Weights of a small transformer language model: vocabulary 4098.
Each number is 128 + 24 x the weight over the matrix's rms, rounded and kept within 0 to 255. Layers, rows and columns count from 0. Numbers have three digits each.

# layer 8 MLP up, 640x160, rms 0.136, rows 522-565, columns 0-159
158123136104121149140124151114115118106104130072129161130102185104160099152189163143088150118106069168116119142112164133133122123145137136152127146124159107120176115106096118103140150133141118143111151153119110139135077119164107114105139113095125118166117153110145120132127105115084143116145110149105164132123115046138088103134082147091153124108132119149152163100138097096098142116134134139147154154125120092154109133155116113136146168133074123119157130088136158128097096102116157
100092087128082130146128149199155129124136124106164154119131135105091141119147121112117093154161142104148172177119096100093131131094120101122101120113153111131143159134118141147140141126110105122113065135128117121119193138121151113147137097141112124115128136091107155162099105129112153132115145117112120187113157112115090166078139135159081101130173088127143138127150156113143100151112114146156117110127173191179143141124130112171171101122074143118142155137119115153125119095130139
109128107135094124145102182134090164167098109179107156163140130147106159067164120146144173147137164099161114157128098144164147108087135095102124119099105127138103156138129123082107124183144103114107091110154137130093093129125134130156170142102141159134086154147111133142158140139162108125120148165115128171123096142161135136094101162133113163095160149169088125148145091110137117158134127162136112088120150132162128123129142105108117149142141147134148127104126117142119106124110103
132150099167089172159103101110145114117108109091110149137127112080157127118136163110120146140150101125121155152128115156067105128129138092120187107151160142099138062093122109126174117109145134117169120137098138121168149091172091158148152115141144139113131127084147111113134136135191139094120161162121067100121122102153127137146150087137153158121119124143142162172100105120118129076113168140116137113134124153108126130141108155135121129108143133113130165124118151128128106127141089
161143101126138133133164142136123134113104103142149143105170130145115124168151125107124124152134119123144134120121102138118097077118126140159114124170120076141123143136120154208117083150153119159135108091113119120092127120131146139108166115085172109138159096138117115111098122140133133132115127127134151095154156084136087135096142131109116104132112136160138131127109081144130154169100128115159094105128136137137117133120128128144129090163140135149147157091103131160118167127137083
134086136158083164124118084146155108111124131128119146181126153147128153119161115148109129144129104082077117095106153161146124119101128129139084096127069089156123148153147125107176121145122151128166133138123138179068155150128126145161167136164148160113167134117176128126120157154133122117104157121117127126107124147123143129129078147127120105098142122140115135094143139141129121122131146138149182108118137127145088113107085095160125098171131117103157149154121062144139117115107134
079145118122074115130146136115146124110108084131112118152101116135085115136121126123117142097066143117141160147122119129112146110126116096130147115154170170159106158121116109083159150135115123144095154123154140157144188127190122145119126147139094147133137126110191140159177164112109120138114119131095120118126145147146108154141110134101154111136121143129091105108158095148104088121123117130131133127150110094169149117143157117143132118086111123084092129136113104111109102072105139
139133140131139138131125086140111167148177139101140070113154116129169177124117100164119151125149129114118188141136126110140089098106147112090117135162129173136135156136146136150163122127110094121087122127106133114154106087134137111091131163135132128112159069122100118149124080161150107122108152113113099140105146103108139123129135120101128149182166115166131141113107137149102082158113135152123086143112136122121152123130130118113135174122130118141156147113109146097181108168125144
081135095161159178102138107150130116098104163130096155106112145174119164130143119174108134126137148134112194132094125113075172134118171104146140087155134141128116074123114142128164162146082172112104104101148111142129102125090118106103123131123101124136122139166092094147108132134159114115089113149132106147140110099111103120131121106123114167092136098141133120148126107119150150090124121109129134150134128130154129095118115128123148174133140098086152125120120106096120133134124102
105106076128140130151133103129100118156129098167136108139108147093126175146120154082138131153098156137119116132143111140120153107144112163105126095152116114130153101123185150099131161181129091089107147145114071135112180127132164124104148100113107139130107121116121121162107130186147156191154131148139123122122101166163100150121110146079131125116133124123125112122130134129116126119158136162124092113141144142177177100136152118113152141155085108154152161088142128130119129130148123
117138131130124123122119133099125143117111119096146151125126117121127159133124102125141157081136133137120127076097094098101125093083146168157103101144146141086161092144141081095151144119137167139141134159122127077135128110118105139101100144101104129132133114111151081139128117151119120148122154220143109133128162120074136101143098097129093141110111120131145148145153084135138128112113151181122137136096163095120127090133162176153152122148092123127178127122172122138109137130131160
177105163124101109153168115106125134153139120151128116155128137123137137121139082096127146121142153129136104133190122105124147113122130107135105074130167138127154123095113132103165101170112125154142136084093143131148120135118144136120119124158130127109094133083117106089107100098152157149144123153137119142135142151155140145148132137093108122141156120113076151124150162121103101143076108138197101157134109160144159115129133127106152176133109135184117164136108151145137128134113102
121128104133090088086131146097139133114088133121106138138094083175086155150163119121133128135106120152109155134124113122098141135130108101155139139168118129133141120132097122133145118124142132140121139134177148134081141098102129104141123110125148131162160142116139112158129147141122140184124125164126115094128105136180145150113124166166158112119115168092126113132128083136127161138125137133126132064117152117090134123116130150160142120175149126130086074107152128130138114123138129
095088147122131126125133102132129128147097130145145158120116122096133144162103115160177119104127080162141114131111134146105144141111103156125159115125149137112102095156112138164108147163121107156124154135147119117129110082125150125134085149116156117159072118119098143129158129118131144163104082099082129107147133180144058147118137120142090148163088127119142101160122108112131111104141120147165108139124138162138126160161119128102121161124138125140132114101139084149097111119120117
131130095161093139111145117097100096153148137154150147105119172124150105146094120167184120181112113124138139113153113133117094106133173145128109122115155112136105095139140138141126128123140153109094123128130126133117151130119165085145154109121124140092158149205109132133125150081147123175124144139148149122154073102182131099118122156091157109094150111096123095140098115178078118114084097107088132145118186127109146126166138141144142127146116090108160116093093120131120120138120137
146169119126129121136128142101127136100101131130152113142139121108104121126127089136135131150151142124120153168147093083165149078139165115153130101123125143167168134146157109151131107109100158146125082086139143085092143146131141105128101110119129085133178150125138115173132107149143143134130090132118138125082140102086105112138098099136159169159125129129116164162112183088085125079093093132111161142108156163113132119158182097153128077129101122080150133136134115158177140095114087
110155139151086098125115132124122133160131156161147145145152096134136138163121111106137090142126117150144141122163130117118134108140137098133096157162147116148147149098110090158148134128131078133139152132150149175131103103090153125126150186067147124104137126144160124107138128129133147138137145148137116111114132175107090135102106127119127086073135132160102107099138134161110116124128128123148137079100143133147140123153151134141114091149152105125163146136134140106136173108153104
129120119153123159101145146107114104160074136154116135146112155116139107110165125185146122129076113171107134131131130154120113134117145157157099160152104141107120116119111105134131111140192117176149123195124071114106107097138117124095102131148156137112149122140099163151137116150153131166126148162073183091160064094123139141126128086072115110136126118091129149122116122148134141113124157146138123142121134109158100112095184139144136139105111125133167119137137106055120143149122128
153149112139126144129146158126122149093129156105136174140145096147151084091088101115127127131112159146097125143148124124140143138136133134120085124123141161148100124145111117202114113179136127162131124141173133164100098132123119094127111127159045123130126161135175115130164130107114114100129139151129093097164139113105131116133088176115112100137122064116184129135117159165113168132085107139109127121138099134083109166095166086153151121170153117107136096083122125132153122124163122
139176135112123118118128170160141117110125153123123116162143130117128123104133135162129105093172180132092175145086113118109133113130096121112114140126141139161131120111127082116169090154122115125143123079123133114160134067141153128111118108119115129179116155140138149159103158108123094074152120155123107111094174127120125074137071133153141123133153115160095122139123083139128117154125138092114127132107141137117169151136154103117166122146114161120159137153094126147115161143146101
125130132159137137128136129130111178140138066167126152115175111159114107097126161116098133114163158128148115119128121112111122104110127127128126159101156087156131119127131107170125126127154127142138127133150151160127085109127118152131103148120149123133141138086148135124169157077150101096105064116183131116108124124107155124154163154112127131140109165158142137182132127099111130077103176119152119155115109115114097122137149159127121101120136109099097136095134158107171142097119130
161143122131115108111103128148116143114172102109127129137144140128144123138122110103145165106145085161134139091150106116111156134049122128148147099159111163093105148162085108139132133123126120086155100080146102108108138091133131127104138104122171147154120109122119140086117215147160159139147123106125118141149117123118118100101155141174140176129145143099110147127125130103100112135134171113125127104165095146103103115142132194154121126119106139115162137096129126117137123151116110
147143076123106111130125115129129153100107180099144080156133096114103125102130132129120135100167168146119139125104139140115105133143097153140130153106082105123165137109141080088113158127135157155098147102109115161122114115163137140126152123142119163128148137156105129156118126138155135138169123152138116111099134133160170113118133110152109164135106121069132118133139147154120112112162111140070139150109119121113152124107116097132154165107138161182137128114110145157124106123104124
150137125104117130142106118095149134119134146148121108109112143129147126095119134091117112156120119176131138099138124142084132077156157118122143143077089109107064129147126095160133130152131091121109123125141104120170134124188124117157136105128140102121136162149106127079076140117153096133120122152159144116114154101154121129123138117156138174153146135089122124133160090138167131134045093151104140127114112132142145115140149140117163083162147149142177137141134128114137140126140084
128112112089138095166132132156130099138137156141098135166133119163131112144136080108124135143089094130097140170141125069104144104112122107113084164153127121118158103126138110190125122121114111182105098122115102104153131113142116183117129112105132117150155122169106127156142147146149106151140177133134130114169126050121141177139125095149155129119131092124142165163130119126126139172163147097110148124136125074131174130146106148128134117093105123200147110152110151132121117117148125
106120106104095134124169125140105100135103119165136151144107124136146136136086111117093140146142109110116147117152133133158083128147132147109103135123130120175141129141153115098170150089139115116087121107154108148149081181141132103069113138122138171109118124097114100099118168191165110154132142130107103173132126095119109092134131137116086132141132123119089152118133074128102131170139156144133111142165112120108118130127130134111100155167125155118122146094087134166142114124165115
146120145145142159134164146126116074114108161175105110139152172143107154137125133145139151182147140070151192142144169144130118118128158145093181113158132117106129112081129137095101123156163101130105129106111088108101119109121102083087116112109135098094104137169163132132092109131135127151116144134110132102125081124105057146126124114127138184123125134141132124136173145118122107139088117085135114189156158138117139088138149135116174111151098061100133110126128115155158131101106152
134156134136124127172120140101099131103108109113118127135126134094154134110168105113141137132143105111103128096157140145079156122114147090141121135161159094103135151127094148157114114133089179159087106086137100096091129109119131115152124099160144141104150106139134161117149115144125114085159153155095118115146155122112134138126123127130173100131134129091170120172105165126097086106122105140141144153130165134126145152151105094132112143150135097132136164145136111146151149115138111
128118155142148121152091088137140113125101129106128127141208146128150092152151109123177121145124124086107127130100108113115115154133126127115130128144174130126101151141138137101117157164095096115160151120088149141140145101116101102137111150114105117105117198121106077142126150138149148128144158110156146142137155110096116128118116124096097165150104117115146194123146131108111139134128096130161149120128085145127133163098101100154132121102126083113160144137089129160132105131130067
096119131109143157112147085171124129111158107109130122133110127144116148111131118127136147119155103111150112121129145130184103079104107081146154101105077127150131156119100119151106117152140097161143122082120147126128162114127140105078091175094143130141112160127134111113095126130152116178141104128152140135098140123118072108149113110141172101129134130132091168087119135118125121147120129114153114149130124189120134124153129128141122118124129139127195100123122080172121123144123130
143144137119140173134091163127100122134166169150163145111135131136200141117110154146127124145162133087121120151131128136122106140160137163084114103101124083125084119132155139095111133108105162140069082110140110076183105094082117090129064105121136129140164169111126121150125132121091101137110120070089140147158100133179132141147160135132098173111112101119111177160114127156131108085138100141106144172140142126138116145135149143134129137086115073107138088139112128100116091112104132
109123118099159130136144149133119171113142139144135119150148105117159147152110103161159167103184156159089185123119161126137109105112106125138159122184076141133147114110154137118137132115104118119144139117111125112121159154126104125132137187135125096148126114123146080125093160116102111186107108132148148116113146107131160136125119150111106134155149141113164081088084116117136102157114154153148105107110136120070152133110116112139103138104098111134153112122100168142087092129146078
145103164156130167114151145120118178154115142155109093106131125156151100141108117117136159160138105106151122137143128127122139100144134099116179104144086163095147136142096145108155129149113136151157091123134171142113110110091144143123162156076161155137157155130108090109153133117139118121079099127085139153121126154133124174112094147095109144108120110151163168170164113130117122104125147105137142115109074100131120152125112150157143107117139113110091168155136114074150087165144126
156133109137149115127139102074170126158121167143187131139124067122110143096158162091141117117131140124163106186128088147100137111124124104125183128139143132115089099151143137111114126147129126163152157111173104086138117097117099145099103137130085168161109147117145111144140110131151151150139126151127057095137092124114138166132136112125149126125117114100117087137125083113126128130120150137130121126139064167124180163092172150152170151133189091134121132104129175110171090111143110
086155068089137132112108115126118149142088132135081081129104169152117094161057125141126164146123105105137180143120095131120171073119103151158129118110064160134116169113139123119131150145119112156101094128142129142155123121129147110167116142141139112113135158149200114148151138102149099160118128171119128166121151143143131140161115136152187111101164116142159120087155165128150117099067108141133187075122130128152178131133145080108161111091137100156159110128168140122084103147126141
150148142131134123130100125082121126141121136164115144124134114134133171098076113161134108114137118136091119112126143106152104077137154127139125128127091095163112156134122108094188142149158181117150120113111160130131109070145108154152169138111154110122138151110133141167151131110156110132091140172161128182119109137153130133118140177117125140082097153084149122129171169121109114108129143058082124140097130128137163101115114172108152156176089131113146131129122128105128163140152132
118169159090110124146086111111089125134126102143158118140122100118159145181138161140115120153159127154105136150092141150105144166145166118087145109158128073132120130127120144093140144146084099168093107131127128165160105116116142097102152133106170167099124132140120097100092133120157123121139138178139121115140144139142156124110073158138149126131098122149104148104120086127131127118127161148125072153144109164090161142140060146133113127126171130116153144124176098151151099111168110
153133161118129104129109106127062099163108158146141116140101108173133122136149105108210120089115128138049125130125124166111121118114162146152118137131142150122139158120104116145163128126132092140113129153148147185143123123165153139109100127133155101090153136125116134137109106112145094134119154081112135111113133129162136076143124108114128179136103125166172093087104122121125127144104119123134123160130115132137135168068104132152129128145152167111145184110154119168116128120136146
135111151142107111105146117153115098097143145135126149150145135121114132109130137128092138150135129139088151155095140116145156145113152123097112092137091102129158095133161116156144108128100153154147165133102132151142121113163101172135171154153162133160152105109168139110172130178158112159097139148131091126120109139133132153118103149094145127120125146129142126105123110131131105120122122121150140068091111161086145127069168120139127136127108101128171106106119095155146109150147163
092117119143107128117086112097086134155168130111149121129124139106130108145136203070123126125120176115118098162119130082156117089129133075137117146106115134129130166125148152138154130168153119159129141141149102102096123122120135133173124143109166155136117156147115107118118150136140148131064111154117141152083172177112101068121117144134108111127125127095123116142099132143100118141078104117171134111117123101082118150111079141115134118125114121135143140128169116125110124154103117
078098129121135143154160100177130121144093138123140099126130128138120129120136124094098133153090095106147157141124121130109116133103124124134170151132122103139114142143106143120095143123131150124168123139126126140147146134150098145097101154182111099146176119124113099115127121137137138157104126155115167113088149123111096132135102106125136115177095131087131124115104130119135147142133170148166114141088133114159141119092091183096109089153147120135178125070139125133056120124117109
148129102073122141164166107085112159091133180104128087119101096176114136124107150120090171134139116160110167092143143121138105131146093148141111136159162115087177130129160125101105171152101148114168114152116147164162127095146139106127180101141104136124147128129140116117117088108142114147132153073179117117171109120102106105105101148139096107115173086112103130134141105100109117139105089127125131168135135119144114163118126130162138093157081111092144156106149182134134093148177145
119118133117121108137161132147149148143094147134127162107115092115142105135140088160132121145170146142111087148113153129097146126125128136083104143128079095095085148135091113135157139093131075155117115135129104136127135104105152117166134140162125143154128117109174104093098092103139087145120129083134160147098145180142072141172104113111160154153125129142092147146106169074128073171109143077157134109152155147157147150134113124148102132135101176159147132139141136120130096107130106
125134109166107159116115139125126098124078151142105119146073113122125116119143100151107177138144140114121132148113118180099104160148138117151125166143156165122114146087159109140132132131149128141089154104079118161113129142134108118145143109057127156112124180095129155105176161084107114161126097133147119142116158124081110163089118112142150129176149099132104155137154108124105140158116119097132137129122149103117156115139137136100152102169078169130113105120125192132118108114104116
# layer 8 MLP down (transposed), 640x160, rms 0.151, rows 522-565, columns 0-159
096126136157126122140113151153084139158098102126108106143136084169141172139141124112142136115121147122134115105125132138132124153149182112140153098139104135145119109098129151138132135119125096105151109097140147147145148140100100113124114094098108139124119116144142112098080134129170127128147138122141127127164125135147144106117092120156111161162133104134103122138133146139134113122111101129140117106130119156113150154131148115114110161105147168137111076150136126127144114095148121
110112093113156153159179115164133089168177177117142130116095155126113113053084165133154135125156152154152163094126103083135131083191078122131151115166146143153137081139111175159119158078139111121138149174084166126094093128150096112120146120151152164139134099086117117126122115174092137147106113157121149095130171146135118112102151154129120151096128138139111130120078130142110110107191160129138133156127153132152155087163155126121151154115098097138146151109126120135114123086126131
140083123123110140139102119146079180124097144085107126118112138098137077095136099102122146171145136165149142062140129110114114132180115151127126111137141151115151120115124113109122132127100120150109143104133123116144145091170118138136081154121109119085119122127081127108115153131165155118150096152111099116132158087114136098111102124134161096148170129119136106100101155123097114167107127112120138146103143092167155118125130105106119122100150142149147128134075173131136162109127145
126102161102116084181155104106153146152125115149118171142119131129138159121150099113135072115134143158172119128054109158133138115154113144106147161113128124097136148151140154154144114093100108127158144062104085119136123157145096154113102122162169108118175174103149145124149121076131152164134111146107126124132106107150184125120159082119095119125108094152125146112161167093110113119112119141128106152165131138102115125169119096133103146110139121146143165146129080072119132084148169
130162203113148176114143139136112129134137097165132133109089131121151144141142144113094082128153138101109112118094089148092131095150117144119124119121127095101143114093124104097113165138135169160140169131147137112123148122162166135112117150125105137133130131132146152134092159126115092164089125159142124107110123120148132168095112113122094118147122103143127144105132140139179099115173131100122115117144080106131155159141145128124118090125117138157140129125149119116116091128130106
135129123103066132144163163087094141083144104147157119154127145141121153119129089082122121148084125192136123129096150125162120151112088113123132139167118132099128163121101104115106146081117108149149136139154159146130086113078155120196116153155139168140132146076116113131118109146093118125196112129121144137107150138150065151146110135149112143170131120108114107103151118125109107121106098167157080123139123099120152095125142131146178143140120103137167107093139109096179118119138129
182114150095119094123145145157131120177173114115141119123129124136166135166127136103092108110111099133101101106094125159100087109166138103100110142112112154114143177188123112098161138126127166165136110156113114171155147163111140094123149093108130143125155101145124102095115122123128095115135129141129140107128113144121132158102108156148162122135150131105139129112114113115116131077093117155134121135178120108138128107163140191138139155095154099094111089140143173163155078114122141
104156157158124102097162143125107125106134094110135137186166120154098117148141099112132122126114112094125134123143118122162096115117129088128144103105141146101118156128108118169116168106128128118084110086112176122169193098172113110115141140124156150155124102158132146096155146115123097127113124171127124150123132106140109106121205129121093151164158156097100151134139169122122131143167175106106120111101118131123131131118184113141122160111139137148135142149124093137155137152136110
155111096135144153165108080131139129159127130142179161155109131085156106116133107151148161129140148108145137084107129101122108160126096124118128103128131125080185154178152099131109104117127096171111140172126106150125127101138147124106113154118119093115133134107125160115148097120126117135150133116133117095100137147113107121100111112095118134153131091099110165139125115132120157115075103145131125150102130143128089135164132072132129118121115132109138145141135108119136114107161135
110135163162156095119094100105100130123126112107186163152128150136161113113120174059081140170092158139092129173141111154066120131066134160136125158121088142116145111128150135117111144123138170125111124146128128133125140135117129184104141148106125126155110135109137109133114153087099153138140167083121125095157131187123117110153099106131144158140115177139128130121168160131084118106162133118163104164112108113159126085120121110111110128107127119156181132175167080142162159140151138
166140133081114141099154112107134135110126088139159135138119128122151108154135117136130123150136169124119127170110161128111143103147162136098094139117105114139123122120084133196099064133118131139121159157107106111131107119124142128114123101098118115135101105142110155120156176125125085074144133165127153128170104139121177134153170131129160107104140083080121124097086148127125099127164140113117082102162114162150121129160107064126098116163174109138097152137126153169145120121139115
083091117106114118152099093153092117109153117129117154129150120131167082133125138124164130146143170122140159140119144168133146134134113141105124139118069131142104131150131125108133137118079109112127115153112127133138111125135126128140130162069123093128115180169150131081152180145128140096150129109159130120111122137114110089109136149144174172140126113134174161126097116125122168141151136097168129126109149135143114113120120149116096121131133096138106140148142162156155138119146130
132099128109137116140102102120113117108115150135141164123146170126132145147150135122121129149145116150175126139139132117117124110124091104157115104159125155162164128121162170138100105141091119132120157139149112119086105141116102111089164151097110149184097147117158155131134151132117119096138150118100138160122124146114126090170152077159098108098123147137120101102071094116115107156092150107171151115095133115105118169102126140118167081129184148137161157131131110126145177108139110
121102073130130125152180148116115115167099144133117152089068137088173132139125168144146137114115117138122118116115146156090115101134136127113127164101129143138085128111148110139145145133128109100119123138142159116115097105137130113131128092151163114145102141134134163100144095146115091112113100116101134159134144130114162150144124102155085119161117136099138064116115137128118134092121151131143153158157171131117154147145099177140123141090181096106108163101165167131116109112158125
145105123141117126183102168117123125106127071127147109123141081154121158090135124100150137145133138123135097149127144108109126170116117108144158159139158130125092115126139110099101135136113102156126088133087102118129133141105132129088066102139145151108113141104181093143121159135142111121156117133062130131151154106153157098110129120137137124137143127135167156128130089154093135126166129118114140126146158122149127086100154136131155099099125162130126110142151136096176118135129068
099158120139105098156205121152126102115101171145105163113192170131128138078109141175124159108121111094103157126149146108142107126126113142113144092131133117154137118139142179140113092113095125104121125092149161118134141139130118118154131110109116138118127147102135141167143139107092101129118146134113153110102085117100155101145145158131118157125146149154170171133134143142063130103093154121076139133155095108115136145123145123186112132049131165088118152138099094113130154143165088
192144135127098170121105109179147098132142146126118156139110127122173122144118136129144125139136127101119136146114114159102087142139168116139126116135126141120142130151101120134080158129098089102133137114141124096134160138167120162156127109108093189115104118137094172124145133104122139123099101136119133134135104155117099110132101150095110099089135199088124134117129122155075150114133118151171122115111140120107141082161153121125109144112136102153140144099120114137119137146160125
127180202103086114166157145125120078171118104139159108146085117089154153167100118158157150154138102132109165070146159152107149139119127086127123131129118122093103145111129130150124119097163163126123133135121117168137116093142119075097147169140134133098157141141108130145146166135118146168146114138114157154108154128109102147094130113149146125145145083164170138176190184094135113073118158134115142136124138116087128093149148131120136121129073118142138096131106129101122150151117158
092137087113105107085161117113136131098099136138151160180160175120113162149138140111125133142119138109161126098201131121142136085162136167124126104139093113137150140140125198099112112143144106140148189129142155120172134114112089073086157149092166132120104132109125170054100135202135158132113117147066097126143129095128149110122112126136129112124096121110156063152162130114102125131125116099146120077133129089117115123103116101135140176145151131087139119145125120087143132113154135
111134108126113145135097128108133081100143102119153128124098132105190080151142109073091077165136121159131087150134193178122134133147092119100157122156136113099109098126137114120122148096181119139112141155127133131123150122133147126126149164083130137069147106163106147134108096126133108121182129117108090124127129116111118120128118101128121153104118182142110154153136154134137131146136138130190103124144161119133127100141154166124121149133095082163117117104128145132130097095106114
141126147121158130157100145149110151172111120119092130169079144105118079151086148127108136113148116128121140151152133095130149118144105151113110115097125112118137130121116166108160117126158148121112118137136121146094143134111135106117130145165185174166131123101105142111101129124084113170174131107121138116152145166122083164125121166090107130116153098122137133138120114134104158122128171103098111161115131135099113115151123096176118187117149139130143157113129119150130105146127115
090164129065126148142085109167122114143129102147103160144139142102127109109155105170144146088121115134117128182093087118148135143117136167106132129108114104125124124137111108120136141121164154147125125143149080157104111144137168128119097125090104128160098153180120135064161130123138140115138178120089130138097092150140177091148157112133155142110132142117100129148083142149149118116117162101105097075104128110168119100140101183140103125109181123175144120148160153115146123115141138
094128160100138155143147158084128135107170136167139136122118148156168127143122161128141170146109127140143172126189124139121136116081175141126105112144152112119139143138112173141142135155128144135114093139128108155122148150138144107123090129156134078126113095092151089115138143130136113094118135135140159134135135160108134159105118149098148107134168135168149126147131117107131147159130135107167147112132152150122119130142128145115143105123095142083096151138094116101131105118142084
092099120145128121129120123157139151155111087124114130122131141131078124159118133117131155098122157096136137077179118126137129124125169169152128116124140148139156130142111170129088151142075122113097132095111121119119105123117096124152159151094090144103146113110116152160145106110125135137104156093109111137146144099095122120148123123132125103118142142103161148069131129144136137144114156108164134111158136134108109115140098135128127135133107157118141123153094122118103138133133153
053131148137153127135098135158163150122176131122132141136141143127118147095132129086118133155103148190133082102124118153098130157067134096117137133099124100144097134144158127120162164135162076154121102129099172168113128122140095146114170086127137156157117173096100143143123112065109124128145173126153139070133133145118116092174127135108120102182135173106123136120144125114119129101098109135096117102120104153112197131151162080152154120127122143128147092135092128143155109132145099
166142085157117143111141111167106127116143160129114175132087144111092128111125165081133078096136104075097129149131127138112135111115082083087155111142151156118073160141103133144104163128102155112164125151128112141139102138135107093075127169098126123126145123106134137155142109101083107102126133137146107132094080103121154141141125144138099115163142124140084188081128124132108127146156115130140161116131076144192125135069152116113112166111138152152140149116144120129158160158101111
093111096134139063144123107106113144147121097107124130136139111163178137136155145130151141139102130124152122123134141172116093136105092133115078134131114109130156117158140136126108113113115121102146125123098125101134127121135090145123119120116126130146137133150052110147112130115129153139143099097087123112142078103076126148177089145157135117150126071122135137119079105179100132118104148095114147136141114122118119156159123115153111143127120147093099146106150139143140107168120149
133147143155140122144148152090086109127130197150129150140127063105131094136111130129155158104175135147121096117101097146163057105148134142125107118146120099133148141117131159081133115173124136090174101119150144095090110107119149179138102063096114141096097154141101119086131137122101142158096087087097134166172148156110125140120130084128088080106063150110204115095140107123088154101166153142140155099183139119118136112147146145133124153118108130112116096170115137154129118130148185
141120147122126121113131172091144123136162136117167120163093128155150184107098121096120122121131159123130131117116116111123100097136137177165133105114105142146122169164122141138163105117133122133169129125112152164130130110127144101110109093115097112145106116150083154151147154133147121099150125133104103135086125117145117124144157149146146060155143121103137148109106116128101112069089173139138095100130141091176104148098131112153126147103127110145161119131164099115134116157114112
146118155152139138117155145179143147186126148149141146067151123154160127125132166149151158112155172143158113130098133140152136143105112188094101124154097113111137128135148062136106146160130133118137117113124153124102118128094137119115111160131180115145126108132147110161126108171112125104088142128100091115128121110138108081119130134132127121126102130100096145119186168144154126170109122124127177183147104152119108134137130114152107112128128142121154143133153080106132078151100110
167078105135140140116135108166089136166132137087137135136133127133140114111133146134146076157077172125115113112141150099122122142152103158144126111139114177148105121135123127098109199158118159146166129142168127121177069079135166078125158179112117070146126141132126136151167158108126148140102132121091136100124124188120135103124166152142100118097101109124094128101146118112103112136116155127140137134146175147152124156150146134080113111145113083132118132138159130143158106143116168
126164144109158135145153121124086147153131112100118163122147128159178092142116121112110140169114158139130129118103117120145113157112149085139151113113106109147095093069117130156109179142114102133080155140171158085138107136171127152156100137156090111107177115138105149073125088159107153121132135113136076138088131147119143123197156121182161139107137140156137103126123185155178113140140112105123111117111161196140110147094107122131123061124140104116112107138124136142146146154106166
172147147160146135146115145137148126109153160107095186147117177090145130119129130116136121134106132133111096144152139145098115107139144130123133135111164107143150142152148100136076125153131132142140172147118094122148116134128085122127130128161162112119141125131171190141119146103118140143106139157189092131136144109125152182128146139122139147123111156108147128115117108125109097167136153134178123134107140138099154160111099148120107066078128122097131105114101120154108157133130120
148111114118063116165104121118094098120168125134111150153125155168150163130083115114137119071106094115136094142130161153044121117144115117090160139080120117204106152139105091091147111129109174085126105045081165133137169112129100182138126099167070130178107108122130161110125093137108156152120111120127105145173138113114134125144132131109155114126136164098147117133151160150137140112079129132082151140113151120120146155116119154086123137111071169141151148106116070141143101071117093
101145144115135099166085130121122107160144105155062147114062122153128132151090143127101138137123124099184116145149136087130132146114128135111109123071120123169157158142106150127111115129091169114126099081147091135107142091093133168112184083078132110122116167111138131116121131173138097141112130133099142192124152105164139140127095152121108164143144110133133130101141117157172154136121171145168170123162149122153141152107099125096087151087116116171064097175171134129129149152122116
120140130153138155141137152146139143122169114086136104139079139115139107129147143131147126151134132130184160136122157121108142145104151128119123128110131148117143116101123124165112109114100098116094125129126084100145164176123144105113104162131126126119130108138112093127117101148128139091119118092143121134135146122112131141121146115087141125133177117160141132109114112149148129147139104174175143135142134126134129146113155117145120119093153110130079122126162112135125136158144118
127108124101117171071114151106164102124127121116106105147120155129152136107117125103120144103107111122154118083132153131107115126079140122115143127097147138114125125156118138105106125147164140116128092131122136114118160158130116140136086120163115120155124152141090135156133150125086070124130163138102164123158112161105121140160128116115138119111112136138128124118146113129115161164152146129152107106130131149090098086130168134120150058124095121124124136109093127119114175082131144
091156160153109136115145164113116114152136111141140119129114106145138124189099147158119141117130122147094125157106116113132127141115139112119126160154130095118170149137119099134140123128133098089144126119134136127138145123111146095129119131118138143137100128173117164093132080087130139205092123143139187113094109113166146134156105147162108122139163116122182173147139147171106092124127124114139125095111194151097174118104099158110113127138179116140132131129130130105173110079128166
140108150134138117101134152106144127103074125103060122140097112150162131132133155101119119127109123098144119117113096087117093154115051125139163154167125121107155132103161119159149160162121156085098149154145114114149096103096131134116136170105110150143074145128122120118116120091136123103115129141132139142147127101147069130139178126160149113110168172126148127145148178120191096121114117093123122112125127123078106121154136141150120128149127097144116114155121128125143156113163113
136121142118158135161132148119127132119109120154119118101114108109125118152143081159136133106122119089127180128131129156128116150133120171114117113139113138122133088116091108119118118113097134124104145111116124128142150126138130157085146124098130136080129085109125136133119103100122105129150121141136101108150063091126169160163150128140123127138145120170126133130136124093129137130112127102127139149088163181146188112144171164127138120124145153130129129137121148134129154102155116
135154136094158163121168126139077139147130115095099128118095135118154136100149150117119121141132121086110150115155119117150158105112180128117124108101175152118171094108096174126116092068149113111161107107095119110179135108126113105119118122189159130123097128140090143085140134147105130130144127191119189113107103098128168117090194104137150143078102129113132129151126101139135105081117127144122128115156127142096151110115127159076113106122172121188089133117116145130182108106105126
134100128117126096125131127123167098099123119145161099145147104106124098123098110152087164155128059158112144115126116123118135145117104122114123115172112140135077099108176128150153085113072113102118129131158120124150100117093110140136071099135157144097156135104142107106115130078096112164095127120070162159092146123154103143122155121129167173167109121154134157127119163100097146143140114124152105140100121117109118087136129084156145123104146123094145076123120179122168122145125124
157157135114141130160126150101108188121136119120136157186156126140134138107114128074140131146162125116118127147125141171098134110171137165113137144147162115123103126128147123098157115073154134141115191152129127147144147176117130142127102151120090163118122173177085115143123158135150177124126137112168145165141167106109145110143145118085098128157130150116116120067095142121121119176124113082151102105125115081097116122134116116146115154151101195150155105139109116140100132140128119
103123132128120103144144150137112194154153127104122123112134149170129125151098140119089197100155132118135164102115132111171110125099095137100099092097150161142138144117154105105105124179146134152104155080145135159139155120112172060148105125166120100159137092157126115124161185113119183146123145076108128184129096129100144120143113129123146111131122119129128109150120080122122163171165076130172138125152116126101134109101101142091110128132130099104136105142152120138147102148103142